{"d_model": 256, "norm_place": "pre", "norm_eps": 1e-05, "rope_base": 10000.0, "bias": "none", "init_std_qkv": 0.0373, "init_std_down": 0.0, "optimizer": "adamw", "beta2": 0.98, "schedule": "wsd", "decay_fraction": 0.729, "decay_shape": "pow", "seq_len": 512, "doc_mask": true, "steps": 3365}
Each number is 50 + 12 x the weight over its row's rms, rounded and kept within 0 to 99. Layers, rows and columns count from 0. The size before them is the row's rms in percent of the matrix's.

# layer 8 MLP gate, 704x256, rms 0.0415, rows 214-322, columns 0-63
103:42 35 49 46 28 63 36 63 37 51 51 71 38 41 66 51 48 31 58 50 44 47 43 69 41 73 56 51 53 46 58 40 38 63 46 50 35 59 35 70 80 70 54 20 38 43 54 59 55 48 68 52 54 60 46 34 28 61 68 45 48 56 45 23
095:52 42 51 64 43 59 51 55 17 43 36 55 67 33 34 54 61 70 42 53 68 43 23 79 60 60 35 43 48 50 40 52 39 54 41 42 49 42 75 53 48 42 37 57 49 43 47 50 53 56 47 64 44 62 56 38 46 32 55 52 60 35 65 54
097:51 61 27 63 48 49 47 22 49 61 60 52 70 46 57 52 72 50 36 65 64 58 54 41 47 49 59 44 37 40 78 80 35 46 59 55 50 58 69 38 59 57 47 52 39 58 31 56 55 73 59 37 77 46 28 44 62 59 73 40 58 54 48 32
106:51 35 72 68 46 41 30 46 66 44 52 47 35 45 52 50 30 54 37 47 49 43 58 54 51 67 58 62 75 58 36 38 44 54 47 52 47 42 44 16 57 43 50 56 49 49 39 56 64 35 35 45 47 65 40 38 55 48 29 63 37 62 51 38
098:70 47 48 47 56 52 57 66 58 33 49 48 60 42 47 41 62 49 50 50 77 68 52 37 45 48 59 53 39 48 67 50 30 65 71 33 55 63 67 40 54 52 64 52 75 77 39 67 62 61 22 27 54 37 43 37 43 67 63 40 43 55 63 63
104:65 66 73 47 49 32 42 55 72 34 51 54 59 43 70 59 54 48 42 51 46 70 59 38 36 70 41 43 66 51 57 26 32 43 46 34 67 37 40 26 65 54 50 39 31 57 52 50 68 39 30 42 54 47 54 45 47 58 67 58 55 58 37 49
103:75 27 59 48 50 53 43 50 57 45 42 44 54 43 54 64 51 40 45 74 38 40 62 49 57 51 55 42 67 35 63 48 51 47 37 65 69 38 66 50 52 59 53 49 46 50 54 58 52 34 54 52 71 44 61 41 28 41 42 45 36 42 40 54
096:52 62 28 60 58 32 63 50 37 62 32 67 51 71 46 27 47 25 48 61 48 62 80 42 42 50 74 56 45 36 48 44 60 50 44 45 32 54 18 48 68 45 75 56 54 37 84 48 61 49 42 63 74 51 71 52 42 40 74 59 60 53 42 34
102:67 55 59 43 77 53 48 46 39 49 31 38 37 52 57 52 44 37 53 48 78 57 48 53 53 45 52 71 55 55 29 53 41 61 42 69 64 56 60 71 49 77 66 48 66 43 40 55 75 34 47 61 77 47 63 39 51 60 51 46 39 41 48 37
092:65 62 37 59 46 58 36 41 37 40 50 56 48 62 51 64 50 47 36 34 36 40 63 54 50 52 70 42 47 33 66 41 56 42 33 36 44 43 60 68 57 51 53 60 47 55 60 59 54 53 68 54 52 62 44 30 48 52 58 37 39 46 27 48
103:54 15 63 50 58 60 35 52 42 48 30 53 40 33 58 43 39 43 70 57 46 44 42 83 48 52 56 40 55 41 30 55 47 61 32 62 67 67 62 54 48 57 38 56 59 52 59 67 48 50 60 56 61 53 24 43 61 49 66 24 21 68 43 27
109:49 44 50 42 47 54 55 48 38 50 82 65 41 54 55 46 35 40 55 87 47 59 21 37 50 45 43 42 51 37 53 55 42 57 57 47 48 63 32 56 56 45 44 55 70 59 51 45 59 58 54 57 72 53 41 69 46 54 54 39 47 55 44 62
097:68 58 39 42 57 58 40 57 44 41 45 47 45 23 54 40 39 61 51 51 66 42 30 78 42 52 53 68 23 39 31 48 39 53 42 43 28 48 56 44 63 35 43 51 22 51 53 59 70 44 37 35 46 43 56 57 32 62 55 40 46 49 47 58
101:50 58 48 59 39 78 59 57 75 54 37 41 32 44 49 32 29 64 64 51 61 50 31 66 48 53 23 43 57 39 43 44 51 51 53 42 26 31 67 52 35 58 42 58 49 31 40 42 53 60 57 32 60 60 64 44 46 58 65 40 41 17 41 23
091:49 49 47 38 68 43 44 61 38 50 48 61 62 43 56 55 41 55 62 52 27 38 52 50 41 52 49 75 59 43 62 50 47 44 45 47 63 71 29 64 38 35 62 43 54 64 59 59 64 43 37 68 54 59 37 45 45 66 42 59 54 68 59 62
097:75 48 57 59 58 43 27 66 63 56 57 43 59 34 45 56 53 38 63 50 51 78 49 49 47 43 27 69 42 56 34 57 58 39 61 56 38 70 61 53 59 60 61 08 60 56 55 69 45 58 35 55 64 41 59 41 58 61 53 42 50 41 38 54
100:33 58 22 53 44 52 41 42 54 65 52 61 50 53 60 47 50 15 41 49 45 21 41 45 43 29 31 37 46 46 52 54 70 61 48 76 48 30 64 35 71 37 50 57 53 53 61 48 37 34 49 51 36 38 59 53 48 43 75 33 63 70 52 82
096:54 51 60 43 43 48 44 35 49 36 34 59 52 49 52 30 25 54 38 55 65 31 42 51 75 32 44 39 53 56 53 58 59 34 54 54 31 42 51 68 37 33 73 30 72 49 48 37 69 48 46 41 64 45 44 34 65 54 75 60 50 25 70 67
098:55 31 45 50 63 60 61 51 38 52 57 68 80 33 46 44 55 50 33 51 56 55 51 56 47 53 60 37 47 71 58 25 59 62 21 56 44 50 55 55 56 40 70 60 53 67 22 58 41 58 48 72 75 57 49 19 50 42 62 46 59 42 40 44
113:33 75 58 79 42 41 55 57 62 47 44 25 74 54 58 50 54 46 31 37 51 58 44 40 42 55 62 22 37 67 49 43 48 58 27 38 68 45 39 57 47 71 57 62 37 46 44 58 32 62 59 48 62 38 50 33 63 57 38 48 40 36 43 57
107:48 54 43 68 57 40 53 34 37 37 49 17 52 26 62 64 63 56 64 48 71 64 30 54 46 68 66 56 51 59 38 57 61 71 54 27 54 59 66 43 38 73 51 58 46 61 28 67 49 57 33 43 66 70 52 49 35 52 56 33 31 47 43 52
103:39 54 55 69 59 51 46 53 60 74 64 39 46 51 46 47 55 66 64 71 61 47 40 56 19 42 63 48 51 44 55 40 35 50 70 43 57 44 56 36 53 42 49 36 56 43 25 62 45 64 43 47 65 67 69 51 59 45 44 60 56 57 42 39
094:30 56 64 33 40 46 34 35 61 54 31 54 69 39 51 57 52 46 63 48 52 52 44 59 45 63 47 74 41 73 37 41 58 60 47 56 49 58 18 39 32 68 71 33 60 34 51 53 51 48 56 35 66 59 50 30 51 50 51 61 48 62 43 55
109:49 49 56 57 62 48 67 63 46 43 41 13 60 33 67 71 43 29 51 50 55 45 60 40 55 52 42 49 32 46 45 35 30 41 45 52 73 64 46 54 33 63 60 55 50 42 55 60 58 83 49 70 60 57 44 52 40 66 56 46 47 28 30 41
109:50 29 51 56 54 37 55 36 42 49 58 61 55 31 30 24 60 51 44 53 45 53 39 39 58 54 54 38 29 53 45 37 73 59 59 23 27 37 53 50 55 56 43 41 39 53 50 38 68 50 31 49 62 56 60 36 55 62 43 47 63 64 52 41
095:48 57 45 67 43 41 47 51 67 69 58 33 66 62 49 55 62 43 47 38 67 46 55 60 54 40 52 59 51 45 42 41 38 64 46 49 84 32 32 41 49 48 43 51 37 49 65 50 51 71 55 67 30 63 45 49 38 68 50 38 40 41 54 72
095:57 65 51 57 48 60 46 59 64 48 54 52 43 53 49 68 53 42 57 48 51 46 53 60 39 75 45 50 46 66 47 47 66 48 34 55 43 39 34 64 64 48 46 50 39 55 49 59 49 52 69 70 66 64 69 52 54 45 31 47 26 49 40 34
102:51 27 53 57 48 46 57 57 56 39 50 50 46 33 70 49 43 46 71 55 64 39 41 67 58 53 34 37 52 56 60 66 40 53 39 52 65 36 50 72 53 68 52 40 48 37 35 49 50 39 58 40 71 56 32 42 61 61 66 36 44 34 30 23
102:66 48 42 46 45 55 35 33 36 43 41 75 48 31 73 38 46 44 50 48 45 63 69 52 38 47 57 55 42 26 49 40 61 47 55 25 57 40 37 47 62 54 42 45 33 45 49 61 67 45 40 66 52 66 64 22 40 57 30 43 45 64 58 56
102:61 52 47 53 55 47 44 64 44 65 60 50 48 53 59 38 43 32 61 43 51 62 49 75 46 63 28 31 36 42 49 29 62 58 37 44 39 20 29 33 73 67 47 75 37 36 63 51 48 37 62 38 62 44 56 24 73 70 51 50 46 53 29 56
103:48 34 37 64 52 48 60 32 19 49 56 50 51 37 69 46 62 59 45 46 34 66 50 67 62 54 44 56 36 51 47 44 50 34 62 38 62 55 76 44 78 67 45 55 43 50 41 48 58 51 46 61 52 52 43 53 62 31 61 55 69 36 52 37
099:47 46 51 59 56 65 52 34 49 61 65 21 34 44 83 47 44 53 61 51 38 41 47 43 63 34 35 66 34 58 43 62 64 73 56 71 63 44 33 58 60 60 52 47 54 53 38 70 50 28 38 44 61 41 46 59 75 50 57 47 54 46 50 37
100:48 52 62 54 45 62 42 57 37 49 60 54 53 53 36 72 48 44 48 68 58 69 33 32 55 75 51 63 61 54 21 56 38 55 63 31 54 69 74 49 49 46 48 38 61 37 33 54 63 44 56 20 69 51 36 51 32 53 51 48 55 40 48 40
106:50 38 46 55 36 63 33 64 37 56 46 42 64 32 75 57 43 24 40 54 54 36 32 60 60 41 46 27 39 40 34 21 50 49 29 45 68 69 41 41 29 66 46 55 39 40 57 58 51 70 63 23 70 45 50 37 60 41 57 24 28 44 59 47
104:44 52 61 59 38 42 49 36 74 51 66 42 45 47 58 43 54 61 51 45 68 47 62 39 63 27 45 41 52 56 62 60 37 42 55 40 39 44 63 54 45 53 57 57 49 60 32 39 45 49 34 34 60 41 38 25 46 21 47 69 52 77 39 48
102:53 54 55 57 28 70 56 49 53 51 67 48 37 70 61 73 39 46 52 48 52 53 41 50 40 50 70 66 56 62 50 67 58 52 53 60 51 57 50 54 61 60 59 49 58 74 62 47 53 69 71 30 68 50 55 36 44 41 65 54 37 87 53 46
085:42 44 36 40 46 47 75 51 53 61 36 60 46 67 48 40 45 53 53 28 45 56 72 62 47 59 62 48 51 56 52 59 55 47 44 68 69 57 59 59 53 38 46 50 39 54 55 54 56 34 70 49 51 58 72 64 63 36 27 90 63 49 72 45
107:38 38 35 43 45 31 25 59 43 47 74 23 50 48 57 73 31 42 44 59 56 38 46 58 52 53 60 39 40 57 47 58 58 62 39 40 54 43 50 42 56 47 60 43 45 20 46 60 73 55 66 55 61 56 42 44 62 69 51 41 53 53 51 46
102:68 59 49 75 25 34 50 64 43 62 42 63 58 45 59 52 45 20 55 30 55 48 53 53 52 59 57 59 38 52 61 43 62 54 54 39 59 40 43 50 48 61 51 37 31 39 53 56 53 72 63 54 46 49 52 33 53 66 56 71 18 59 67 39
100:52 48 48 73 56 33 50 48 58 57 56 22 38 47 71 55 66 42 48 52 33 65 40 38 42 51 55 41 44 54 30 28 46 47 42 66 55 76 59 26 46 72 36 23 64 30 42 45 49 50 44 56 70 49 60 48 60 49 49 55 70 33 68 50
103:46 36 53 70 71 53 34 58 54 42 35 66 57 62 49 46 55 40 34 42 25 35 36 52 39 41 37 61 40 59 52 56 81 39 48 29 46 51 45 66 54 49 70 44 50 58 54 37 44 42 65 46 35 68 41 38 47 66 58 55 29 46 44 57
101:22 42 55 68 43 43 56 52 66 57 41 47 21 32 82 47 58 51 52 55 42 62 40 55 64 39 62 25 26 50 40 50 70 45 44 58 42 65 74 63 49 56 41 35 58 39 38 61 50 70 48 42 51 49 56 58 72 48 55 31 69 41 63 75
102:41 55 58 57 43 50 45 60 61 45 18 33 42 63 46 40 47 43 56 42 56 40 59 49 56 55 52 56 66 40 44 61 54 58 65 57 55 61 49 29 54 45 60 61 51 45 60 46 76 39 53 37 34 64 57 64 32 51 47 67 47 56 34 73
095:41 48 48 42 51 52 31 54 52 44 27 35 48 66 53 47 61 63 58 37 37 46 62 84 44 53 44 49 46 48 28 54 47 61 49 72 44 54 50 56 52 52 47 68 30 52 51 65 64 48 59 55 34 51 52 57 44 41 56 62 60 56 60 48
104:28 50 56 68 61 56 58 42 37 50 48 24 60 57 62 40 59 60 49 54 47 37 55 40 46 56 39 71 31 49 63 70 42 77 48 52 49 30 72 38 44 40 46 66 55 56 46 16 54 43 63 76 52 51 40 51 47 52 65 51 67 42 46 85
094:61 54 37 49 30 40 44 28 61 56 58 55 61 54 56 61 57 66 51 66 34 32 62 49 66 49 53 85 52 42 44 69 57 55 60 54 56 44 46 36 57 59 29 51 43 40 57 46 50 51 57 73 45 60 38 42 46 54 36 52 50 92 40 50
107:33 61 42 68 47 62 65 55 39 45 53 31 43 40 47 69 49 54 43 68 55 66 39 39 44 46 54 54 34 51 52 69 53 37 63 54 45 66 64 38 59 54 64 52 45 44 32 59 77 60 47 36 54 41 54 58 52 59 62 55 58 48 57 61
113:42 20 49 55 44 36 52 47 49 46 53 53 66 48 29 62 52 43 46 53 45 58 57 58 51 50 56 65 49 36 69 28 59 55 65 30 41 36 37 46 46 49 65 59 57 61 29 55 65 29 45 36 57 43 55 35 53 50 61 53 59 43 48 37
105:58 53 43 30 52 62 60 59 54 59 45 46 56 44 40 46 42 54 38 57 58 50 45 70 50 47 40 51 35 41 31 70 72 38 57 36 20 58 44 50 51 47 42 38 28 64 56 80 62 43 68 38 52 59 51 32 65 68 56 54 22 65 49 49
092:72 49 73 51 48 61 50 42 22 52 58 34 38 46 52 37 30 61 40 48 45 51 71 36 53 43 62 40 51 47 60 40 50 36 30 47 55 40 46 54 70 31 54 38 63 60 49 75 73 50 44 60 58 41 40 56 73 64 48 44 62 49 53 34
085:54 51 68 58 51 50 35 45 23 54 40 48 44 51 46 35 71 76 44 52 76 32 54 39 62 46 56 51 48 28 40 49 53 34 48 60 47 60 42 32 51 55 35 54 46 38 47 50 48 31 42 62 53 61 51 66 35 64 68 48 46 63 53 57
100:41 64 44 47 46 61 61 42 60 39 42 37 47 37 46 42 55 69 75 43 55 65 86 65 51 60 62 55 36 37 50 81 64 39 53 60 32 31 35 49 52 57 57 60 47 50 48 64 65 56 52 71 61 71 60 59 51 55 61 67 61 63 38 49
098:66 38 62 38 60 57 33 59 69 47 46 59 33 60 57 52 61 50 72 60 39 61 46 68 48 51 47 59 64 56 39 42 55 47 57 63 59 32 29 68 54 60 49 49 53 54 29 55 59 47 65 57 55 40 35 47 37 56 59 52 55 54 54 37
087:49 54 54 59 58 36 44 56 42 54 55 42 57 58 64 36 58 40 53 35 52 36 59 59 60 60 60 36 53 53 49 47 66 67 35 40 47 39 46 61 49 47 46 67 58 42 40 44 39 66 45 53 32 29 47 51 56 50 50 48 58 48 38 49
100:48 56 40 55 27 58 46 60 44 50 61 48 34 56 68 52 37 56 30 57 64 53 43 45 38 59 61 47 48 29 43 47 53 66 48 55 41 49 59 46 37 51 61 57 58 38 40 33 40 59 72 41 88 46 51 43 44 42 52 43 47 41 55 63
097:36 41 53 71 59 38 61 47 32 36 60 54 61 23 62 55 61 66 53 42 61 48 72 36 38 54 56 44 48 59 49 27 58 36 56 46 53 16 57 26 55 46 39 59 34 60 65 50 39 42 54 60 41 60 49 77 54 51 42 48 38 56 57 64
100:27 31 33 50 73 54 59 45 51 68 46 20 55 28 56 46 63 22 62 57 58 50 41 62 46 30 30 47 17 52 35 43 43 49 40 66 46 61 55 48 51 71 41 37 57 45 48 17 50 49 56 48 77 52 50 37 47 50 70 36 52 41 42 68
104:62 54 28 54 28 75 30 54 41 67 48 60 54 38 52 48 40 38 44 61 49 29 35 71 50 47 40 34 53 59 53 55 62 50 49 54 60 47 41 54 48 40 42 71 49 47 39 65 41 43 53 52 62 54 38 38 46 50 60 46 50 51 58 48
100:40 50 54 60 22 54 52 51 55 50 30 44 48 66 53 66 53 49 61 68 49 54 38 38 44 48 35 77 39 46 39 67 60 89 59 68 19 37 71 48 46 63 36 38 50 54 47 45 57 53 60 73 58 63 40 28 54 51 66 45 21 42 56 49
103:64 48 69 74 51 44 56 48 49 42 49 48 52 43 61 50 54 39 40 55 42 51 52 27 49 41 63 41 46 62 60 43 50 50 33 64 35 58 48 69 41 60 59 44 53 52 21 36 56 73 67 66 61 66 46 50 66 31 46 40 56 51 42 56
107:49 44 55 65 55 55 43 75 49 34 49 51 27 56 53 40 60 53 59 52 54 49 53 52 47 38 34 37 45 52 49 57 47 68 30 56 43 54 38 73 47 46 47 50 44 49 54 54 68 39 55 23 45 48 47 53 62 46 46 51 58 62 57 74
095:42 41 34 54 37 71 30 55 51 47 60 51 54 43 54 50 57 55 52 53 48 49 30 54 24 64 49 60 51 48 52 32 51 43 32 49 07 66 52 55 42 34 45 37 38 57 41 65 36 55 50 49 57 68 38 49 26 79 57 52 52 52 47 60
093:53 47 69 49 47 85 38 62 46 46 57 36 23 39 50 28 36 58 45 54 52 54 39 48 64 32 75 55 55 30 37 53 49 58 52 51 51 36 50 47 59 47 65 32 35 42 39 66 54 35 62 31 64 65 55 51 50 59 36 40 32 54 47 56
095:48 51 55 67 52 83 37 53 65 71 66 38 42 58 50 49 48 53 59 62 59 55 38 49 18 36 56 37 48 33 31 59 52 57 55 50 45 40 42 77 60 49 59 37 40 42 63 42 75 59 56 35 60 54 61 45 28 45 65 48 49 69 59 70
104:63 45 46 53 43 54 51 54 56 68 43 30 32 51 37 60 39 29 57 57 35 46 36 60 50 43 34 63 62 38 75 53 56 74 55 65 51 41 66 57 44 58 48 56 66 67 27 38 64 71 50 47 72 47 49 31 37 61 51 62 32 37 54 51
099:57 48 47 57 56 53 51 53 51 35 42 35 57 53 50 39 58 61 58 48 28 55 47 27 40 58 54 48 50 45 31 46 37 62 44 35 48 70 55 44 34 57 50 51 40 42 57 56 43 27 60 49 72 68 62 19 66 38 60 61 39 56 52 64
097:64 50 42 72 32 50 62 66 54 51 38 51 31 63 64 55 39 54 49 47 66 38 60 30 59 33 45 61 30 41 57 47 58 58 55 60 56 37 51 46 53 46 44 40 41 60 61 71 61 38 40 46 39 55 62 46 59 53 43 47 42 48 56 60
099:43 61 48 52 69 41 60 38 51 43 43 25 67 65 35 18 68 60 45 65 39 36 45 56 46 38 40 64 49 54 37 45 51 74 37 53 25 51 51 46 51 33 66 53 37 40 72 45 58 32 31 60 60 33 66 34 56 49 42 49 57 56 52 69
099:35 22 55 69 39 51 53 64 48 58 57 51 61 50 52 56 60 31 38 43 47 42 49 69 39 73 54 26 41 51 35 49 40 51 65 50 66 56 51 64 54 44 60 43 76 32 26 46 50 73 60 65 56 51 28 35 46 50 47 51 46 49 58 46
105:60 78 45 46 38 76 28 54 69 53 59 41 50 32 31 65 39 26 41 59 58 48 60 45 30 64 61 41 45 55 36 48 50 26 59 35 48 46 49 31 71 62 38 47 51 47 33 62 52 61 51 57 40 20 60 53 55 39 52 29 57 67 50 60
105:35 61 68 39 70 41 61 41 54 33 46 39 63 43 50 75 52 45 46 72 33 36 57 34 59 41 37 66 49 58 59 52 36 70 47 47 67 56 50 41 24 44 73 60 27 44 35 44 63 48 56 36 28 55 52 41 34 42 64 43 49 51 33 44
096:45 44 52 51 34 24 61 49 40 61 55 38 48 58 47 59 48 22 56 53 47 61 32 72 48 50 57 50 41 49 42 41 63 45 42 51 65 46 40 61 32 44 30 34 42 60 45 32 30 64 58 63 66 57 56 31 52 56 67 75 23 88 46 58
099:65 41 43 62 35 58 34 37 59 45 41 54 50 40 51 42 70 43 37 49 55 59 55 51 45 41 54 38 55 40 61 67 43 64 53 28 54 55 43 52 57 54 44 39 59 51 53 28 51 35 36 41 55 47 53 35 60 43 40 39 55 56 48 45
091:66 64 50 49 49 51 53 51 48 42 34 37 48 37 55 55 22 43 47 49 61 57 37 50 53 43 39 53 32 26 44 51 64 72 53 61 50 75 78 40 40 70 62 27 42 29 40 46 60 53 45 53 65 61 48 54 40 45 61 51 43 38 34 48
096:46 55 65 65 56 59 39 75 63 26 58 34 37 39 49 42 57 39 48 29 32 60 53 51 67 59 47 75 45 63 54 60 55 62 37 34 50 31 51 64 67 51 33 34 62 46 29 70 36 37 45 63 50 63 65 65 41 38 50 38 32 33 58 54
105:58 49 46 55 46 85 34 48 44 44 31 37 58 58 38 49 42 59 53 43 67 62 51 49 31 57 31 60 27 56 32 40 53 41 51 51 60 49 55 54 58 36 67 58 32 46 65 70 55 62 53 58 60 58 35 39 28 61 55 53 35 39 59 54
097:61 58 51 38 48 45 46 43 58 42 19 35 44 65 40 34 46 58 58 38 45 61 57 52 49 47 38 71 54 37 54 31 65 53 57 48 41 45 71 63 40 43 60 24 72 82 42 66 63 52 40 41 65 59 71 29 46 49 52 36 36 34 42 44
099:52 51 44 46 42 58 44 52 56 60 52 36 30 42 51 40 60 61 62 59 32 54 71 46 30 45 77 47 42 50 48 49 41 42 50 49 45 42 50 45 34 46 41 36 62 54 61 43 52 35 59 63 82 56 54 43 75 48 58 57 45 58 32 34
097:44 69 51 47 50 28 35 62 60 41 40 42 26 36 63 29 22 57 49 41 38 37 45 56 54 72 63 71 50 41 74 53 66 63 36 63 47 40 33 65 46 65 51 39 44 23 49 32 59 55 38 51 40 43 34 31 57 63 37 67 37 65 53 58
101:53 45 60 81 46 45 62 30 42 82 41 25 55 58 64 45 50 68 32 37 52 51 58 51 35 42 43 52 52 42 38 39 40 52 52 63 51 45 57 66 55 38 55 74 46 53 35 39 60 51 51 20 69 61 65 48 67 53 65 51 45 50 54 34
108:52 38 57 71 61 32 65 32 33 48 35 53 36 38 61 61 38 44 77 54 73 43 62 66 43 51 44 65 47 39 49 71 64 54 47 52 52 56 36 58 36 52 51 69 39 69 59 50 55 62 36 25 60 53 64 59 41 46 51 42 36 44 52 54
101:58 37 56 59 48 42 47 50 31 54 21 27 39 33 33 51 62 37 52 38 70 40 61 55 55 43 46 50 42 64 38 55 37 60 56 60 47 62 52 33 44 26 54 54 65 55 46 61 29 51 33 52 45 65 40 32 62 50 39 40 59 58 55 36
097:74 50 69 44 62 67 50 59 41 41 39 39 36 64 45 50 41 42 34 44 53 55 52 36 48 43 48 51 33 29 53 29 92 51 75 46 56 42 53 32 73 52 70 46 52 51 51 60 69 56 36 38 55 61 33 56 41 53 58 47 39 44 36 41
099:63 41 36 57 52 42 66 38 43 25 25 41 53 43 58 70 55 62 25 58 44 59 46 41 52 60 56 46 32 46 50 51 50 48 38 48 57 59 32 59 50 61 69 55 44 46 38 57 68 33 37 43 42 34 42 47 46 33 35 57 39 51 56 29
108:63 59 36 24 30 36 76 48 57 33 48 29 36 49 53 38 44 65 62 61 59 52 42 61 37 60 43 51 36 58 47 39 46 36 56 33 52 49 40 58 55 65 51 69 45 46 44 44 49 59 39 49 58 40 71 52 57 49 57 45 54 54 44 26
092:40 45 37 51 43 51 53 30 31 42 39 65 36 44 38 40 56 31 61 51 56 69 57 56 56 42 40 54 61 53 41 64 47 51 67 45 52 41 57 53 44 42 73 54 50 65 44 59 59 37 50 33 38 79 58 41 60 47 54 54 50 49 39 58
098:28 29 43 55 47 53 49 37 57 74 53 26 74 41 46 53 56 68 36 39 47 58 53 50 51 76 42 31 53 61 49 64 41 60 36 46 42 43 57 43 47 46 83 41 64 52 31 54 50 24 51 48 46 69 52 47 34 48 68 61 56 41 51 50
093:63 37 52 56 51 64 57 52 41 62 53 44 51 63 43 59 47 37 49 57 51 41 62 72 48 50 44 42 60 35 28 49 44 41 41 61 49 57 46 65 54 41 63 55 41 40 34 63 65 44 51 51 65 60 43 56 70 48 50 49 52 54 29 62
105:48 51 54 60 47 34 44 40 44 55 51 60 60 51 51 17 61 60 28 35 64 48 61 61 57 38 62 53 34 43 55 36 31 66 46 59 75 50 50 45 47 49 44 39 57 52 44 74 43 44 46 47 55 38 64 50 44 49 42 43 39 50 73 42
092:46 66 58 70 31 34 68 70 49 64 41 40 49 36 39 43 55 60 57 49 57 37 55 67 41 58 53 50 41 64 51 78 53 56 58 43 48 43 40 54 36 58 58 69 58 55 56 43 47 83 87 48 68 60 40 54 40 53 68 57 33 50 62 49
091:61 56 38 44 44 41 62 50 55 47 63 57 42 37 65 19 37 50 47 62 59 50 72 43 78 44 45 56 48 35 47 49 43 69 60 48 40 58 58 42 54 28 42 51 50 49 51 43 70 45 43 30 92 48 56 37 44 47 67 44 61 59 57 65
102:59 58 58 69 69 43 62 33 58 48 65 58 48 33 46 63 71 53 41 56 37 48 64 51 52 45 55 38 60 41 51 30 29 48 30 66 67 41 71 42 69 57 46 42 72 37 54 73 64 35 30 33 42 52 41 44 74 45 55 34 44 49 42 26
091:58 63 38 27 55 40 63 53 49 74 67 54 54 60 50 52 44 41 32 43 53 31 68 54 50 74 51 41 49 53 42 68 49 52 31 59 45 35 61 66 51 60 54 52 40 45 34 59 76 57 44 38 49 48 47 42 57 26 55 51 50 54 53 58
100:73 59 58 40 61 50 33 51 32 64 52 54 51 59 46 50 65 39 54 21 59 57 53 39 29 34 47 61 41 39 55 30 82 52 58 43 55 52 29 27 77 70 50 59 57 58 52 54 35 48 41 54 36 63 33 64 25 48 55 45 48 52 63 56
102:58 48 45 54 41 56 58 55 56 46 39 58 13 34 80 60 30 45 49 58 58 46 46 58 76 61 70 37 48 52 34 53 46 35 44 78 29 44 37 41 51 61 48 40 65 64 59 52 68 51 44 45 70 60 33 41 33 39 58 56 35 71 37 32
100:49 38 41 84 69 52 50 36 39 65 57 48 57 32 46 57 41 52 47 48 53 51 55 60 61 48 42 69 58 52 32 17 41 55 57 39 74 40 65 50 35 46 49 12 34 48 45 59 46 64 37 52 48 67 33 44 56 48 40 43 42 45 45 52
099:41 46 32 89 46 55 56 31 53 40 24 62 40 30 68 69 69 52 80 56 61 50 35 53 36 55 57 49 39 67 47 84 49 63 52 47 60 69 56 43 32 39 48 39 74 47 67 52 51 44 54 43 52 38 48 55 64 54 53 52 46 29 32 42
092:68 56 63 59 58 50 39 37 47 70 35 43 57 59 66 55 59 67 52 43 76 66 40 65 67 66 61 69 58 57 49 57 61 77 36 63 54 27 50 54 60 63 45 48 34 28 45 63 52 48 44 44 57 51 56 47 31 44 45 42 64 63 64 51
084:72 62 36 55 45 48 47 63 58 75 57 48 47 66 67 82 29 32 47 68 43 31 50 56 60 41 34 38 50 48 52 50 64 65 53 75 61 40 73 57 52 55 58 64 48 37 52 54 48 26 66 42 66 82 56 48 72 45 50 38 48 81 66 55
102:64 43 73 58 46 27 60 38 39 68 61 44 46 34 32 56 50 48 56 45 74 42 73 52 38 39 52 57 59 59 53 65 68 43 62 52 60 36 55 58 60 54 52 54 58 61 50 60 38 48 60 70 59 65 46 55 46 75 61 63 35 51 34 39
102:62 55 54 81 58 35 53 42 33 43 47 45 65 25 54 41 70 54 49 50 60 37 47 42 40 39 53 38 41 47 46 63 30 72 77 34 51 44 34 57 62 50 47 62 50 49 42 48 59 44 62 59 43 38 58 75 74 06 43 48 51 53 59 39
098:50 58 45 46 42 51 57 43 63 32 34 58 51 43 50 53 53 52 46 32 49 39 45 51 60 43 68 59 68 50 53 64 53 62 21 61 21 49 49 51 42 42 45 40 59 59 41 50 48 47 65 55 38 48 43 43 48 30 51 47 61 56 55 59
098:42 40 39 43 50 57 52 48 36 62 39 43 73 56 62 47 59 49 57 53 61 56 46 54 44 43 35 60 47 53 45 73 58 49 54 64 45 49 54 58 41 28 64 58 56 58 60 41 49 50 63 67 56 60 50 38 46 61 54 33 32 32 42 51
101:44 67 59 57 61 60 39 50 74 62 19 30 53 34 54 32 73 52 61 48 42 41 59 37 75 59 43 49 40 66 56 59 52 48 36 53 39 43 53 49 58 44 52 79 61 42 54 57 31 59 52 64 48 69 23 50 65 48 71 46 41 27 50 63
103:56 45 49 56 62 45 57 41 29 29 43 27 48 40 54 55 42 61 59 51 64 51 61 61 56 73 70 55 45 55 48 29 61 39 52 39 51 54 29 47 36 47 54 60 63 39 46 37 47 45 45 55 75 49 76 61 56 54 50 42 46 26 54 53
105:56 60 57 73 61 40 39 45 21 44 69 50 59 39 65 41 57 46 54 55 54 49 32 54 36 53 72 54 39 47 35 40 54 52 42 46 68 44 33 45 68 46 52 44 45 45 58 56 44 50 51 64 39 56 40 39 45 35 67 38 46 58 36 49
125:63 59 47 40 42 42 62 51 44 65 65 57 49 41 37 31 40 61 74 61 69 57 49 65 57 70 49 42 51 57 52 55 40 47 61 37 64 29 49 49 47 50 54 64 54 65 39 58 55 45 53 42 61 32 52 33 47 39 54 55 31 32 64 46
101:61 58 63 69 49 63 22 33 66 74 68 51 58 55 44 59 32 59 60 60 42 43 42 60 55 52 59 62 50 41 45 51 56 49 43 53 60 32 61 77 78 47 71 59 58 44 56 69 55 53 46 39 60 33 56 39 51 79 65 37 32 73 30 46
089:35 43 43 60 45 34 17 37 46 45 72 48 55 22 46 42 28 48 54 41 49 35 63 53 51 59 52 61 48 36 66 59 37 50 57 53 37 53 58 47 57 48 34 34 69 55 57 62 42 64 53 41 39 69 56 60 65 55 44 52 38 59 55 28